From a checkpoint of a small transformer trained on Wikipedia: normalized queries and keys, 4297 steps.
Each number is 128 + 24 x the weight over its row's rms, rounded and kept within 0 to 255. Layers, rows and columns count from 0. Numbers have three digits each. The size before them is the row's rms in percent of the matrix's.

# layer 2 MLP up, 1536x384, rms 0.125, rows 1246-1294, columns 288-383
099:089132112119120119143121114157148111115122166128163098113117099129131114167121113166158150138114152125133096125135106163106143099158138149110132097163139201135151122170126114078112133098153131110163157117110143092202146105116073136128073180128104144125113104142168133133149129152133130140
104:120125103112121125127164109163182160154118090108097146145125150129140165097129165107141168127134136145107157138175130108084096109171127159104117122128135096144125139125156137116133115125139101145086109116151154114107179173113102136092135107155086117155130148138172121101103130069092119119
107:124127136089157119185138111166106146146152085135125137098141169121167134127095095141126140132133128102092104144127149119159122088152143144133103137118134138129117145087119086125176164154136125174098124121115156133076127144146106152137127105134106153145153167118112117129140099101157157109
099:121085135143141102074168170100146114116126104102132108146125146145135134132129148130117182168109146158121141132128148188114168144107146125143142138142161118147145142112134155126125145100134135113121119070169151118122137136085096121148185108154157158134106131139117135142147108129123153124
114:109111116165118151095128152155156088123105150116119120133134130133144056129125135146131114141148093122116121111118106118139184154096131167114156118123119125083122125142115163149087092069112151109135135124166116117165078163146129109193166097137116135096127134150167168137099149123126104114
095:153195153138100141131112114077142104086106124163115140134085152156134114110108082140138142091142157157156122114102145101160151143155156122137120117099140146100138130115145118112100109171131123157114127123116119191137112169152114142125145080142153172171115170136120121142153082106134115122
103:155171149140120148166109148141155142169108124117113146137154123146124112138144135183132140119110119101081119100100088109135115135083133117130147135125163150113125139116118097107137145145123130183120170109158120151118186145060134177127109099105085161164129151107073099104068129130156143127
102:164130116161136103168183135136159134125129134127124080107104122171139154102105118137151141119149191088124101144167100126122119106115154085127190133075156148096142175155147139162144130146089105107161143140152121158077148149119103160120132139143158169154134118114094152095125116130124136106
107:082129158102084112112139106178150179135132110134138124138133146119107128090141116129121130129151136154118120171109126075082149130109138110113129149116130139124104148132138081142107133120077105146107109111090131143126148186137154113080114131178119131098145157114142141174093119128066112109
105:125103109125121153130127154174113151127157105118143129076098096149113110153097120113151149130104100114155140121128163121109101111129134138146129151133117119159076126162056154140124150196174128090160137104120107134163104108124145124153167142154129148096143137067085142109143138122124129179
092:095151138130108146157116147109114116084128134145101141150115149134091129113117113093140105129099094126108088161108142155140122114101169136130105141155141079136115123170126146160091131120099133141097142193158161105183118114114129143100071152113141101123105151161129115166115128107112139147
100:116165137104130091158161122145129111111185110119130138136120112137126048156150110123117162127142152115130123158135095150124110148149126115096125107116137193130181174110136132111131167104119148126097128148149079131153113098143110135113124141184099155099116140172113115118149112118124147148
100:102128147112129111139129138109098120096144087163153115121138095136140137122072140069119153134143106105143142084153098184149126110187165125135100116124124140139110116085102131159148151168177166124157129139176114120128098136134105132129145131135159128150129150179143104101161105166151168152
107:140127100132105170147173129125160146128116058133113119092097109127154212149146102101121135095117091134160162116161158178162099105119149083105122129195123130128126144150149136127129071152124121123146150157129139134079148103132144145138142176153138129167137150103119169134133106144157110143
104:137132125113147135125137112128129123127181123133170096135094148133110161124156124162137107108100093086150118138142155154122121111116176079140168133164081100110114169120163088156093143087079183131143154141113145152110150137139107126160141130140159154104090155132106108133129126161164127135
118:141174099117122132064122153140129138142101136155143101138099111139077127110163108127142095110146130109104158121129129160148177137178130107126081126131138096156145104114159107117142099137157160147159161116102110152151108138113125118133172132114098095109130162154144128142174151172100092116
095:105102127115164082117103129114101132141126106112131112086173112194123106093171164124131116094135161114135177096076158121164110174135128086121104124097143126123111113128143093131113096094154129134182129112114183160132115129140159110124147093109092067126156109110132139133122121142097115101
099:122106105139128126095164138129169083171122159121097104160136126126143143116136128079151195138108132088114083162166180082071125154112073128095140130133143103145117118140129128133139134168136102137094110117173117134148135143112116104100161132095182153145139109133133123130139104110131132081
102:127133130131114123124090124118146099096114163128158124157175091111121126100120122106131109137157126160136144174160142127092113148162129111093112135144138123115136093151124157124090173161091132100153116128126102109172081141122124074083085112128082174099125129169146132090113139093109135132
106:125159113132123115112122136139181105131113181135152129143140113162171112163083138123155103096138117128122148170133136154120110165125134118119122137174140121125117131125121126133093185100098135111147123109114143105132129142174143102140146112154135167155135144148107113130112108110140122115
074:161115124136127124117168117096144084147136098143111128178126086107119149133136130095132148151137114139111109131116085166108160150135160154106141123167108135146174104101135154103125135111140105135138104115131103168148125155088070124135099132136118125089132095102114174127145115142104079136
098:089131122122139127115145133156098142115170117119125120172114134131105132117135132142126104113121118086155123127147138157090122154112142113157128124139155084153155129107100116131120112097116150150149117110154126088122127116094153151141141178113125150135167122159084116119101106145170136151
093:128152152140143151123081100094160108108127123133141107149211111144114145106117124144124124143092117135142148089114179111126147117165129157126100125113134085158140116130169144118142127142118073118164112112146132118130150163094144138174093094091133114102159138150120119094132135123082101128
100:135137156116131127179158142059114106090132086152151068108128114130160150166143129137102137093111067108132136125145134104160134100152101150123097132145126085116132111108114158097121122165133099095147098123157106123149108118168129137165141131145113141155118134133133176090132135125081099100
098:133129109110129148133110155159136125119105126165143142165124138142132128183147116137150141128141105161100166125104102108102122149091136135102135129114098164119124113175101145114181146140080150138113134113103116086133087100143096090120116145108119179123139170111129120131162112147129180139
099:104142122171117152154137149138136086192125154120117129127106076104088131155128125159111124129119075118156111158105122100134102156122091167091152104143126161104170117132100157131147110130135133128094102128150072159162085136127147160113121141139096163128142122115128126226115119132109111147
094:161132151112098117127150152141136128146138130136083123113187104141110119141149136169121108156153120145114116070149112161126084158123119124131124147135133130111129126125108147145143150158108103135129115107118140090103110129081103133118095118076091146100163142119096132134118141133119148074
102:144107130152134192116153122069149036108144112179131158087184171123127110144130128109137160169098128134110117134133114118154120122137117149130094135134151163145129138134130129151154111123161141121138162080133118067131159144135114126102125115097192120184118135056166155131138126137142116067
109:130141177140146174138100113096114132133131130136131089131139135126109124109141140089162183115122137117138114148111151160090212162153077130114077101117127115135126137166155159104112142143143080143123113099160169141119108128138138117101142102125145173116155144131130154135175144129099126119
086:110141104144129137081153128116154118118111094127158162137090122123125133116156099128129140182140144138121151113137141129139103175103125121136148151105171145132125132092139095118163160155122129135112150122138109118148114145115153124123128129133136133116103130172143087121117110157136135130
095:103085122147149131089116127155159164154109136125113126189122093123112086090133163157182142117123122120175131122093136134156146135151124156149139108167108103146137149166158132119105114136122150123152102096144175166125140156134128155146162138160111132114109108137100151125143128110138167151
101:129131100131144151107087112089129139130106149105121146159127150153148151101144144182118159092132168130113124128120109161123113113135149136143166121123094125117130149195133131124119097147100162130133103108148137153147117146170112086141118186120151137105100116148151122078136131120108152161
098:100100124164172113123104111109101135145134121128081091123122156135133104073133138160114150093061144122146140133131105142142159121176145117137132132098126105129089141159125139151130095125143118107121098100135170141093122175148160144133157181102166127112137095134074121141109134093161092158
102:132132105101172100090132178156110164150107077138106088114095132142124158140121153138144141111153125126126133118123111155106123121112152137138116117155139100132091116121125162153135092114127155118169140146141153111137081125170121142111149157169116096082150109127110173108118113131144119156
098:133123099134114134130142126147160115150139134141097109088083113114140139184171140074093126124092109116165149101142127143135120097097166148152145086129126124128103132059137115115150124116106105135117165124110097099120107156097120111079108148127138113115156128143156147126131127102104101126
090:103095104144125125097088100131101118136138181153106103105177114134138118143079082101113118100139184123093118150125147112112120131137131122114137109108120096136084122136122131141154164113150103124127121120097079153182094130142133146139150126127134143150147147133130155152106123136139079144
107:104137126098118093124122129137073125135113109149113161157090129119122145128130141100122145113148122092115132134118124147137112114135184141130112134173117153105154160128114134093106094172100107132164119167166134111140136122162154183103141125122144116166092121159129122142154116133088125136
101:104178105150120143143127112115145083141119145145161167170130127111163160098103112130155127105091128107149125154139104145125151101130146139124119143168126159149127114145141156119083059107092150160171152116140115165150120124200134142077083108092135141142138107131104128082129121096144129133
094:145099129081113129125098114171064120133153110141122089066133113144117129121114146124109117140114114142169145116099147176147105103099146119098084110135127131154107129156149144105115104103162096089160164143169202112157078097158182124071129113102112187112149108137105122191137123117151110122
096:118133177147109135165150096156120113144122100118098173088121138134146168121125137135097173143144145108140092124162159100146122106126126127140150121099145093134108121166107134121112136190114153137100182138092100134142164135131154165124119089182141104150155149115147171074116118125129123128
095:130065110067153121131094138167119115123120131104144101145139115131123114131123167175128161112115090111091133161144119096097111103120162135134119129120101132113158129181124122099168162157118110128137148137140125139105093108134147131107095129081137142155105097103116167144131103131132106148
106:142155138167127153143134129127065153117140133100126113110140122108145112091105180107129161152077111122114111176118120150154143121131173177147120077140076128134115102113123134137184141148144126125177140135157135070112133175157146122130146141142133174134098169123127107155126128073161177145
107:117121137129120132142157154121143146150135166117158106158105156120144117087133164154156124148093139122087155122108129137145150093145130127120116126148161124124171166139121135186122131112114123169113142113162142145108134145138106140105135127130094053117145145126141140115056129120131088117
106:132108103128176109118083118156079127134153169107134129098172103105114127131129117122167130121157094141140147102097136098093126123091148119119131172131104120153130127141131103075143104099148131100138146101115117121086136112114205157144147156149191151115136131177140126100121133116149126155
098:119140114139152128180147137130091118096127116138144131100148163130176125131145146130125146101130127157079120121141157151122116142155148148105106131128083080156128129133086142136151134130118109130129102131185114172115128129122129116159149077148133111118143165103138109136121115133125113139
106:136114072110094131142135149124137135117097072149147155097133142124123101126108142113146115136121112139110126151127122148107141147101128118144122125092106139122106074139132075124113120130178125146147126163165135094086111152100152119079150116115122093132089136157131127161120141151081146126
111:143122170120143138138140153122115121139114109176129097140167137160127138097134157117142183126124110136140134125139136092143103154145127120150148095100153118147158140133121131125130119151148160131153141107173088131121132118134156121157172120172126115162140144141099130068155126160116134105
094:127183140143162132090137128114115145127109153102123105094128114171158108125129136157107137091130129113169132146114119147152101125166128165103148122146139155141139120138120130146097140126141133143146117115154097134104122157081115119110145126120139140157114111150107078136116091118147133151
091:133140110102131116124125120128099143093142133095125166123101165168184087123152147136138089150113116131111154108085132143138110102143116131160125114096174145165121149102118120130130173127120162095118124152173125137045146129133121127176128123131170122169162126136123130105146157166073145138
# layer 2 MLP down (transposed), 1536x384, rms 0.11, rows 1246-1293, columns 288-383
094:171151114127138154128138116111095113159146125158084168142132152115113160084130133095098111131125102136104236158119135129154112151113128124170147137121123076123123126079133145161138108160130145178089084143152139135051113173169187120129179124125138143138153148117084135129120112105114143128
097:084126135111114166130085126117109123114173104176158118127102089130118091172141145141161101109145113117135058113084123186139151099081148137102139154106107115114148118140083120129157139084120117152117128124102098165161118089176164107104149089123138106160160134103112133127118086113093151115
095:152129128165115139061153149122161111125122134139117115151138094137076143114128177149120096107131137151162142133129114114093149162097143101129159106129135113144137119154140169120112104080094114076162139121153101131146150117095159150126118132124138128108090105131129129146120115139108133146
105:146142134119110113121099103163136116122102164169119113116123118155150143113141124174087076139095102129123072139130126092130144131146122130149150097138142131123120080143113113086107148112093116138144077149091099084079115127076122144144074125105124095139128108089143106100153115139109128117
105:132140158111150080150092099081102130136150132168126120116136141127118200123130109097133158104127169133133143138092135140116075112145142102133133146157134133165153132119133105122157162191156110130092128137098136134140161092109131118048095164117145107131137102120104095120148093141130144149
095:101133152114140090129144119144128154150137115107151121145144105127126122151115163121100128165136115119087144135140166122139121120101102165115115137143138157154121125139102176166172170141136127099147131118118114106121154093084178120094128148135114075108134088160117119113119180145112152131
105:076105101120132091103145092138095130088170143112161096143100128124129140114135131092119136136143111153162094141158163137110148102158131139134097146128066116141148142132129117164127127101138125084124084138097134097135078126193098107133135162154165102115133123152162106135201130131115125107
106:134131072124148151100139096140132119173124128134090152110138122105102128195154096104078143129120069179096160134107142082126104174183121162132070142142118147141142123148138122145127098138137139129108133125141152099130119111120155147134093135114102089145128159144180120084102149112141165141
104:113118103151107142128106136134150081115123146145142098088116106113155114184113139147141114136138155117148139137143128182105125130109115117113126137142097114118156121132107139104142102118142167083153126114163121179140147147113117160123127073116107118113111137144120108128160135137092113126
089:100116153130124111120144128093138089124106140116095155171164157114152119133187152102135088116142160127122000103088123117162148146116122133144107163124110105129152138097167130111133118077095133183099110134140121150103146166120101180109140119132123114171120136189163154131123129108127104095
093:123101138077139144129138105120166132188094156115118116109073150126153127132166118117111149153151187089086129104130107107138113117120092172175149122110139179111151176109120143105141144129139135096129123116112094134063154119148153134128148134146118132139114145124169142119111127126139126138
099:148120136142106156103095171144131085150074152129138143093147130124104150116115161139126116137152101155143079144118167150158138091115145150158167123112134082105087098124124091160104098173160085164144093120113137104112135149087134115135155087096150105143139110083111138172097118167125104138
098:157151115106128134135133134132180130131115130118121119097126161121111117160112117184155116116101163145171188144115125094121139152111112121121118136107144088165116136146164134112074119089132136120121107122089157124113164083105142124135113120137126125119061140094097181148117115142143106052
101:121162149090158082106096149145106127122130159131141153151187157126109026114110139177149137137164170099123116135130124107111135154153121149159117141084163101124138130096106125139166173114130123127099101122125098144160139140126133116106114044102139147114111130131124104144169149120118142105
107:128129145162110142130137128139137165171119157106168139125132120109126145189081107096133109107177181145131151109151113129139139152191097149134080147107153152141128096097135144117118127123139095104085118125147144151102103108088134159137172119128109120135148123126152159115140147134141139106
100:128091120128133125169119112119114110104166131119076137121163130112169137106112132159093156138141120138119113142069118109088069155084116136134142121134156139102120139184106131136125129115119072120089094133169141078118134137170156126130101159144149163116119063084128126123082157085124159102
101:141113153170088143103120161165144176111112148137136133162118192111090126129155101143154147135120097121152166131148085119112126091133140129147119147121124114165155152126106136122149137158102162128131142115114112122131151145149129139136119138148161116125099150159116139147144134145136166146
100:126155137120137136158119135123155153147164137171124113132104140169147176151107122146099124152150136158076242103126132154156132118165133154185149144139107140154158113100156165097103091119144146139149127164121155110144131112137095115151106106134084121089116156129135134134121130105115113082
104:111126162126121119126151140121126175153122142143113101109104134122145089142148094174097140138109108166115131126082112145148128119094087133145132112098143157167171154108126095127130105104168131148131145103152138146101128127164129155141158142120165122137124137102102123150169104131144111141
109:113101172126119138126152110105086128145146123122127120150092077154141131133112145140123140135125139123108120116150112083102114150120125172124107143109114120132118118117150166141120181149154137118099144120095133141097127128134147197152160133153158117117095128139157159130155104174128086107
091:094151121117128110104124118154113153138120146106151100109151109130141121158150109137166130088114159169113097134168086133163111135119140119111119095102095106098136113164098121164155165094139180098156115143161145088122132158107108087098117127101125136122139112133155144147155135135126128110
100:144100141105095082172114120089125098091103103081118121110137143087146111119120142091120149158155141142151146142113113113142175098122126141142142131109093150129098114148165152128138129163125140131112140102132156203126176150150138132102129088088120103142121132131132121098123140098095111142
095:126114116129118147097126133151148165107142150122142154134049179112167122151131115150138139089156158098148090137144100110137114103089147130126169123111109146164121144138127102130118141095127192151102126139129185109128131089126099122072138161127143160178108139109110151165149109156143119149
099:133132101136134126054092111157159119136128152100088175152121161096101103072132149111145086140137149140114115130103112121110106129131152128146145142093172152132141121162150127153138126131137116106084133148113148144101124163108150116102120144133147145096110163103115067143131125131156146113
110:124126153163122110134112120135123133135130123135085123097137144073126138099082145120123129097138168127123067100153132187190110101125137111145099123126177118163136153102129120123115111115187119119130142141105140183167161135138145155122129084125129126158107128167133152142118166072135088119
091:138134148084106120095106096145099087083143101147142150133121141129176143129152103110148168126152156111120194119115127134111137128148139115146110160132117072157091114103146137121129153134124124164144118128089142068134169111122126112155107138110101140158114101108091146074174212127109171112
096:120101145149113136150068129151119088105137118120173089129087162122149128111116131154130114122097093121172178143153135117135150094145112120097148093133135117169137092106159152119109157122138155140113124136148144115119139118159139062119106172163119114123140133139150134091168125116118107106
104:165144155163141111114124138121114139135075150116189130078129121123136128113170117146150089033158168105165165122101117146117107161114108142138077145105107112145146110171132135134143107158119117098170096108144092146120093177094144144161172122147115119090159112117169101136153158148125131113
100:124108080110140121159181109121130111113101140119107154110128130126138110138139108136130095124131114135106167114139108067165081137124133133173149160151122139112149077108127115084129097115156141139131133144120115090130116126143135166179118140106108105127079102111149077092067125134134138093
096:111127184133087086132105140148117145147130105144100105097111145139153138129087122205143115145125106092099161149080132083152139125172108108099134100124130095152131086114101133119118157107116136144145160101131119116118146093127136121133130170143120112149117117094092156089148121118143138130
111:137114118135124143165131132150101146104109147133154125138114147137147112118124114118119137118153118132147075135111102096124153158133128118155145149122178107157148113129072103127142135078145192102131143158159097163156144114134117118111139122146152162114088147110139066131118133118108106104
102:114146175113123089127133156146113113094151129153130105113119104135115156145087131071126118164121110120165144150098138099130142142138114126094113139105154126154124107096104149155133166086159096141136165142137098077108122111121140163107142096130104101139116144114089138139142105102120094109
110:165139121086134116091151131124100146082112111118124142117122109144132138141115143158129124100166134122113146107135143113112109175123097161118086141111094162145168119097166130109114128117111144152148116122145127114118123101092117126138115118114107182107096133152118140081163153153073148152
099:126121121142121136135132065117104102155169151135135153122166136086134105100137079129069102101108110127112181154155119092139123133149121122152139096125114154115168154110118126103122136141135150117079089120085088136135174155099154107127144096076117177154108136132156098102135155149112132128
100:148111148163129087082131128123119150122105158129123133119152095120129092109094093136138123150140139129141096137110139131134143165152080139175122151138156139134148161172141158166122160146145132100128085145120139126123143139132118114121177164130116111115116123092133121078124131137153116146
093:140151122103166069147133131125135137136108105107119122133102142112114123131149139133157105150169123143127041128118107161099130095117116152119102125112102165107162111112179147153095094149110126132127131129150175134087152117145174121099120176151123094124074097122135127108109129117116143112
097:149107169146103144102157133125192122102118153107131115085110138148162146150131107132158102139101096180132143102144138111128146162154078084132097097085149097141096133156116128105160133129140136111083136086109115141116128133098119106152126137142125135108154125100118134123136125127104088149
104:153095140129128110097125132178131168135138085157143079114144115180110100156130118120105101155145116121135114100147126119136095142136085121126137088111090126149136136112165106091138170165112116093105110126139123111121155110106138137117135142134135153099107096145083155140142119149120120095
098:129152117157162106128142123103174118142126109147169105160118152132182128107133171142132171139119130132141073163117111116135151191129096162087157152127105075127131153144117117149126121113136138102137112168138083148123143147155137104143126139153130116119101143106147119131108134169120127152
101:106176100116109093134099129127135108126158148131107091155131085094114103177135126064132140159135117126147164107117127147099108096172124142096100130167145183144141136129112146121167135099101106114154077097153111131134106090122115078121128162120118136108128121130117109152132158111110136131
094:124165153188118124112177113106139157136135118125076120090126117129125141125139119071139109146165162175127144081162151145120138166165106123107124090121138130134124103054114125143132120090126109134108132103153151086131143148131127131139150139172114124112139130144142095117108121129173136095
100:153113099119140121130094107120167113158134134139135122118149132147095117099134136123123108136117125100142146121117125136153107164097113132139115127184118095109127145123157128147106126141122118126119102165138095163159139131138085183113146150118133104103107092131102172139122149116122113124
106:105146152101131154162128153088140133106144137134146169116112134138142110184115130095101117132146106126147168159159096126126087146144134116096135132119105120148085120125169168105134103142092159154133141122076103112106149159128135107106121098150153163125155136112119098164202133106088101140
104:131122112126090159124153150120160160117089104125117131147113117126151126095128172183132154115106164130119146136116096143136169111138122102090109098130132146108105122121106161164132122139132117146127113154164155139160142119150101136142103108105113119107170136091117129144142125084058125138
094:122043081123126061116079116150132168122144122130103137147121132149109107138110115120167130128115104151154147132123075133132089129134105112104129112155160166095116133126153104104072109162133136148141124097093146099121143119128138173117141173125136110134138133127103164117181140110084116124
105:135158152140139121131116127151123112137148154085126111153156104129142148122167125120109118112123160101128119092147165136180118113134095120091108106159132115147140202136127178135119138124094133103091128105042107154149126080128097155165103120154125152113188121099115110107145127099149087111
100:120136071124075116129128134134125124104155125079124180136098125111122132149139088136125088133107131117113095120124111149120139116119137110100107146159103143106102139131137145132113150131114121144113138128065147136149140172127101141115081162087126122117101084088160136164101104107142126161
099:147106128123127158132103123137149132145154105150158151141127125103108151137128155127129117168122160160114163115145119096139184138108161122135112110132132142149118125125106131106167122162125105134145111139136129095137151129145149140122103115113123109105172141116143152122107151137127127120
# layer 2 MLP gate, 1536x384, rms 0.118, rows 1247-1294, columns 288-383
102:111063099124115131086100134137106107136105171090128169163140112158155123163117126122092068138105158154172117124130129138137126149155150095159120120135114129127109154103144131149117141157131125083136141143069119107133136124092142082159156131101138130073103140171120130101156135148157139092
092:132130140152096146116167132108109131132125105155124128142122068107115116127140178145093145108115134131125149120122090154129112122089162104092130121080141111107156113172101141154141113087100100089112147107146093106169104120135132155134097118158131121117106124144127135157149093097130148184
097:113104073111145154100072132154120157111150121086128118153159147138124090134130131111117154111087099160103108091122111104137100161131067122150129131109162118138145085124143142115118136126141126119146119115146156152159156132097132097149167127081118117172115161149144095133129102123111147074
093:138111160145137133140077119117091132106153130098129159135106097136110137161124129131110146114092095131117113096149117161104159147146167146125147123098119130127148102135156162129157142114151151092136129122113095153107128156146103126114159106145214131150125137156147106182156104154095134125
095:177128151144108153131088124098164097123105110162162167081088150144167127098110129119132128120120120157177133109107098146169139106141137116096146109105118113129163134108137147101094101158125127123119101129093135132181123171173117121132120088159119175158107134102152127123163075111162109128
097:107118108128124110151133118151060111085105126105123159107097154120126090110138133122127150147154123123142130118166084105126123173145130103194137154119160153068139130124157162172144133127137161079091137139094092093085081141108116147162191099114148112159150123149127113136117133111128143132
104:122123106103094159114126140170161085170106086101138122161140184127129132134129118106140094146124129122135167154126156091148119116118126135120133160119138154146125110111128127099120152132116144143139131138121123082165122115128127103120159119116089116159133156110173131176132140157163098154
097:102100098111079128154166118133142144147146074098131150131140138145128125141123158081117114134134163143134120103125089145151115136127117106117127108140116116118147114113130147127146149132176160110150144159154106125112131106163088140138131109164109092133109110154104112142140128147114113092
106:112153143136096135127118096057139112145106136131129130171142148123142121097169163110126117107160146182114114142115105129154130142136126108140133114140122131104157093106194114118117095086090156168122104169147136132128137133165097127077111149140120121128099152187162106138124104133112146115
102:147155139141143129156125121140127132096137096127130172149164132106154123088109113099112136160139163143127109098161143173128135157145156137161152110106095119116116109142126045131087092129111115142147151116149146116171135144095088161133129146131067142131127179168147106153156132132125117107
099:111115095088106120093087125168122122162088125089117145141149169139097162108129138147127135133129084116115121146143144107150132123103111155073162123086148091112101077127154108153123119124166062127136124105121159098130166148136162095179151087118121081120127095107130116175100125147115128124
107:115146153112134121151127126107095148094128092157141109127154100141134148122092130080103133133156119115121120096159093183144116112204162131142106113114134138136110123075102120138170146155185172124161125137205117111118091136136101119118137157138179136157142127186138100097156097161145153150
094:104182150115152142108093127139147145120129179134112155118122180124131077120105099159136146088124129119122116133133150149138157155115159106147180137116142108126096114129108122098107133061138141120125099181132121128162148152129140139138126080139173154137155168133087101151156101143139084107
108:150158104115148145122133107132127091149137133118157113146097160126113151136153122144149117104110092090172091139146161141154120117118139067128153141150106137077134141115137111137089137126095147121173134172111117128119134105098121128134164125152148153129079156139095101137112092148163108111
113:120084147124136130164115095119105126116137130097105153105156117123172119129080157122111170145131110147138099128102109120127060136076111143124164122124126160107103132166105136136136131117132077114115102154146146105132151122164138140110087140143160173121131081100112116108072116084153144154
097:115086100074185120098115128091114125133129120106143109103181134166128147092153166077108115104166153103109119087077178114137096150131147081115126138111148130097095098132152095122103096099146108119175118141152183160116128135117132129121166121098104079112188117084180117115112139125092112070
109:139122117162146121149111112115132081135126161118132128170134131115105159111141150108194192143134125149093079142114149107096139156141103128147125158110113097147134091161142123171140108150099134155117114129137168117127102147140165082120134120110161144122154127147096159112159140081125150095
100:094093110141162095123121119128113166124134146109116123085147102150155123144122098206122102115144142141109130103090107075151127119128112111135165131125108142163126148111159132141161093113108130087109130127180170132154126113089156148132146146120143145133135141119127161117158128150174140138
102:096135106124135121129093138182151121115162173128145160124128109146146139158072162144168077087123085156136136141159128146116100141134092096130136156154101132129098088131141091123118161145132137131137101149116159128114118159138130089137176122131173102132144146138131138163110137116131143112
079:089087141150131093125103088170086207123125154110145152119132120145116087151137139123142099157067115118121094137131155108139095146171092087128130113139116163109122137136150118138150092135129084117156139154134126136150114124135131151130177165128128141161124113166170101161088134161148119150
104:107147115139159135102166120144114112086154124131127163158107145168104133122128129155113105082122122122173130116119138164131116113132148071112092105120150097144138119085109111101148097093156115150156095127137095101100121094106138138157146164137105129128157165166104112101147119164158147151
099:131136127135115160137160125118118098085127117121138131185097110151148137145152156082126105100147131186120142108129124116108120162115124146079103138127150114120150122113110130125120103150154131164109126146135155138134170132150113111154126112133102080142114096119108123071158139096095146105
103:113110104133124127081080116188137143150125169096085208143120130139094102094124125127170104145151167165144117133123117140098085157101146111107133124103136185141122137156149108159136122108118145158099149142103161131096135155094129111099107140103124123103124142118120057180109119125179162155
100:165118128149137117150132141120112089115117117119122146115104091132131140172128117174166113121132120115172110144145156110124142122118115088137124161122123112098111110137154111108125134111126099139154118108149136127044106129104132088134177136144142120112154125124151114122110101117131102102
095:123161136142080135097100153158099121152153117128119180091102115097128106128156131137094146136131107112103144142137107122158116165124125140136116170059146113080083112115128170163161132145136138126094111122104070085187085127122113127154112099132089083146101096111096124138120145114111149139
098:153149128124124106127151157142125155156135139123089123121170116148110123128147149151122105150170108120104115081127116181110092162116117109150125140131135144105130130128114139143155125135106099149143110108097124097113098130099126144120098134066108151116175143120088129124109123160109138091
103:133146157171108175115101121096125084116098121083075117114106137119134138134117134126170146095107107148128112124135130138117121154133153135162096117148106174120112167097136105091114120124159150109120118113083124138140101126113151124102108159136107108141097143140115142092143129072102152144
113:123094068104110076122134128160123140136137130103121156118120119145143126163116122173116079146139111146129141083138095095190067109102158137127188160138136136130122109101106102133132106124125149116133153163065101117109139146131108126167114154133095078120102097129133099125081113131145108128
095:123123135152111128094135100126173129127101127124125143111130134106137137104098141117116131117134133152124150142085146146138128164113091125104116108110103132143091100140157105097100142142096109124149178097095138146197122158112116092171134103104157148105116120172141108135136172129149135136
104:137128170116136113100136125091140106120134128137153145174127116154088125186151144109066131184107118133117115126132125151142161107140085131085067107139145148138113124123159081136120120148128134143138098107092097144087140137133122108155151185159126096119145125129103090145149130143139180149
092:091133133145131101121138116064147142082158115099115126113101137167141118143114143142161132139082165129149114121125131130183142134139144159162105145107106143119131149150105118114120104072120137119102120082125088148109170081110127086112146116109140169152118110122156139103139136119124133160
108:135106118163118111124134165133159140141139153157094117130136145105124094124188097087146111141118093130130122180128083121128126096190146136112113104159147110092137117150084125122178160150152093109088095105135093151131122109114180122173084128138097087108127126068142102157148147094137090118
096:142120132174140119104113103137048139122089138142148133120156136094125140159101134094140133150148131125142131151125083154110115087109120120124137116102123098139103143114174138104130109113143103137124134112129107167116133096137153104100126108115108130151098158113166113140120139135136156084
102:112140129131150127117125147124084153123131130109125138165156147142099144080121127146140126113151131152105093154132158130133141169160094138109124142124105138114140147148119142143120120112132138130140087154153175127119157103115119146134157116129093124131127120147115078129120136119134144141
096:156146124097135147160143167135171129121110103096120124125097162112111134123145180131164123142139102143162111111113116142142139115118118137151129116158128169109184132124147119129054072177117141122098142158146191108096159112113149109110105130145113140126101127116134122102121136089112162107
104:111174130114129111126117105152094135150137079128105131161104115152125116131113156078093146132143152088106123130103161181123128103113164124122103165143078136079160137132131123119142117142130121158185077177165153139163145132148122161110114108125126145125093140192110150145147130135146187156
108:176113140089152126076089123139129142112129074138149084113150113163075077109133136114124144134128136117135093108112120106152132122130115117146129095085135133171130153079127115122173136111120104094141114138129125146065135129168154112127123134135123137072141127136110107110144108179126121133
092:126127103112077168146123143152129132092132118088118066136136132151088162120150137094113132145098130158114087135110162160121163130130149129180151107097095166181148148089097140093157135130099145136087141123091127113144117086153144135130154168127140084150148112154138122137084151116137105102
102:084125114117103103111099165142098138118160145116101126122140087110116125126102121108134156135162116152111109085116137118123102142149125201149100119129155134163131114155112161130147113100120119100118094073152126148156064116088121117113142105123146148146137121094155077105103159131098115118
104:106172135200126124116160135104173157131144106131122151099118139122143144095126113078128096123151146153173109074107126140138149176143090125095140128137150124153113146060145109145105089099120144121118118095133135117127142133127108122138166125182123122090164152140131090097132136132142148099
104:118093124096121124126103113124190120138125119153111116148111136135102151165131082139110088108150161112144131065102130112094118127090088075117131176123170131096143168154129124127080114113121137113096125123123110193136124094118124144116107110101114086097147088131115145103135140182130101127
100:140113115124110135151153148136179146148125164111147114163122141134162121075138151131146127147103133114079124119111118159143156103164122131103131122151152124145171174122124132186100112114127123142121146114163166158105110124146098136116122130128089072125157143131139144118064138140149101140
105:129103135138101114149086122115080148128129156116116121120127113100112092168115109102149157143153100116136127130117120138152089145135164140122129091095112113100162122123152123109137160146156161084162160144086104115116117114115164113118159160147104167107076128156148118096116182168160126145
102:118166193142158151090091104123103097138130152102116112075097143154127127091144128158132149117137111123121087122122147139097156130120161124142155106113140098155127126124051136131121126179151107130120126126152089153131130133133125086151141103146112127114123125117092102141139123111154110162
108:129122089092113127131126129128115146120110093145158158110127141147123102117085144130144112156125110147137105164110109131075140152107148127159139119090112132125092071121101093109127094117172128155159153155163152127069114148105142122101154124111104092133080146153139129156111144148109140181
091:091152151147142119143135123115133145125147125107074141114123103172111105138102127157156094116134146140116166118144098137140151129103188152124137131110153137111154139110085096148140124104119102127164131146132141108084138131132120130120143081136192125131157155162092106122165130122164134095
098:118150143121154113105163135116096136125100155119127101117134111157153090114128130167120128094129119124150126152102136162151090130167115154116129109144141154130124114139145131142100160123145138123116137129144112123104121119090119123105137138129131148138116118139097086123118099126134111138
097:136149136132118139117154149155117102121143111158124108130092100130096162134094123101111199110120124147116106099162129148156137123110130101114153155122081127089118103145140097091112117122127087119158112131098122109173148108136137154125128129157098108088097142115144110152129132098167114131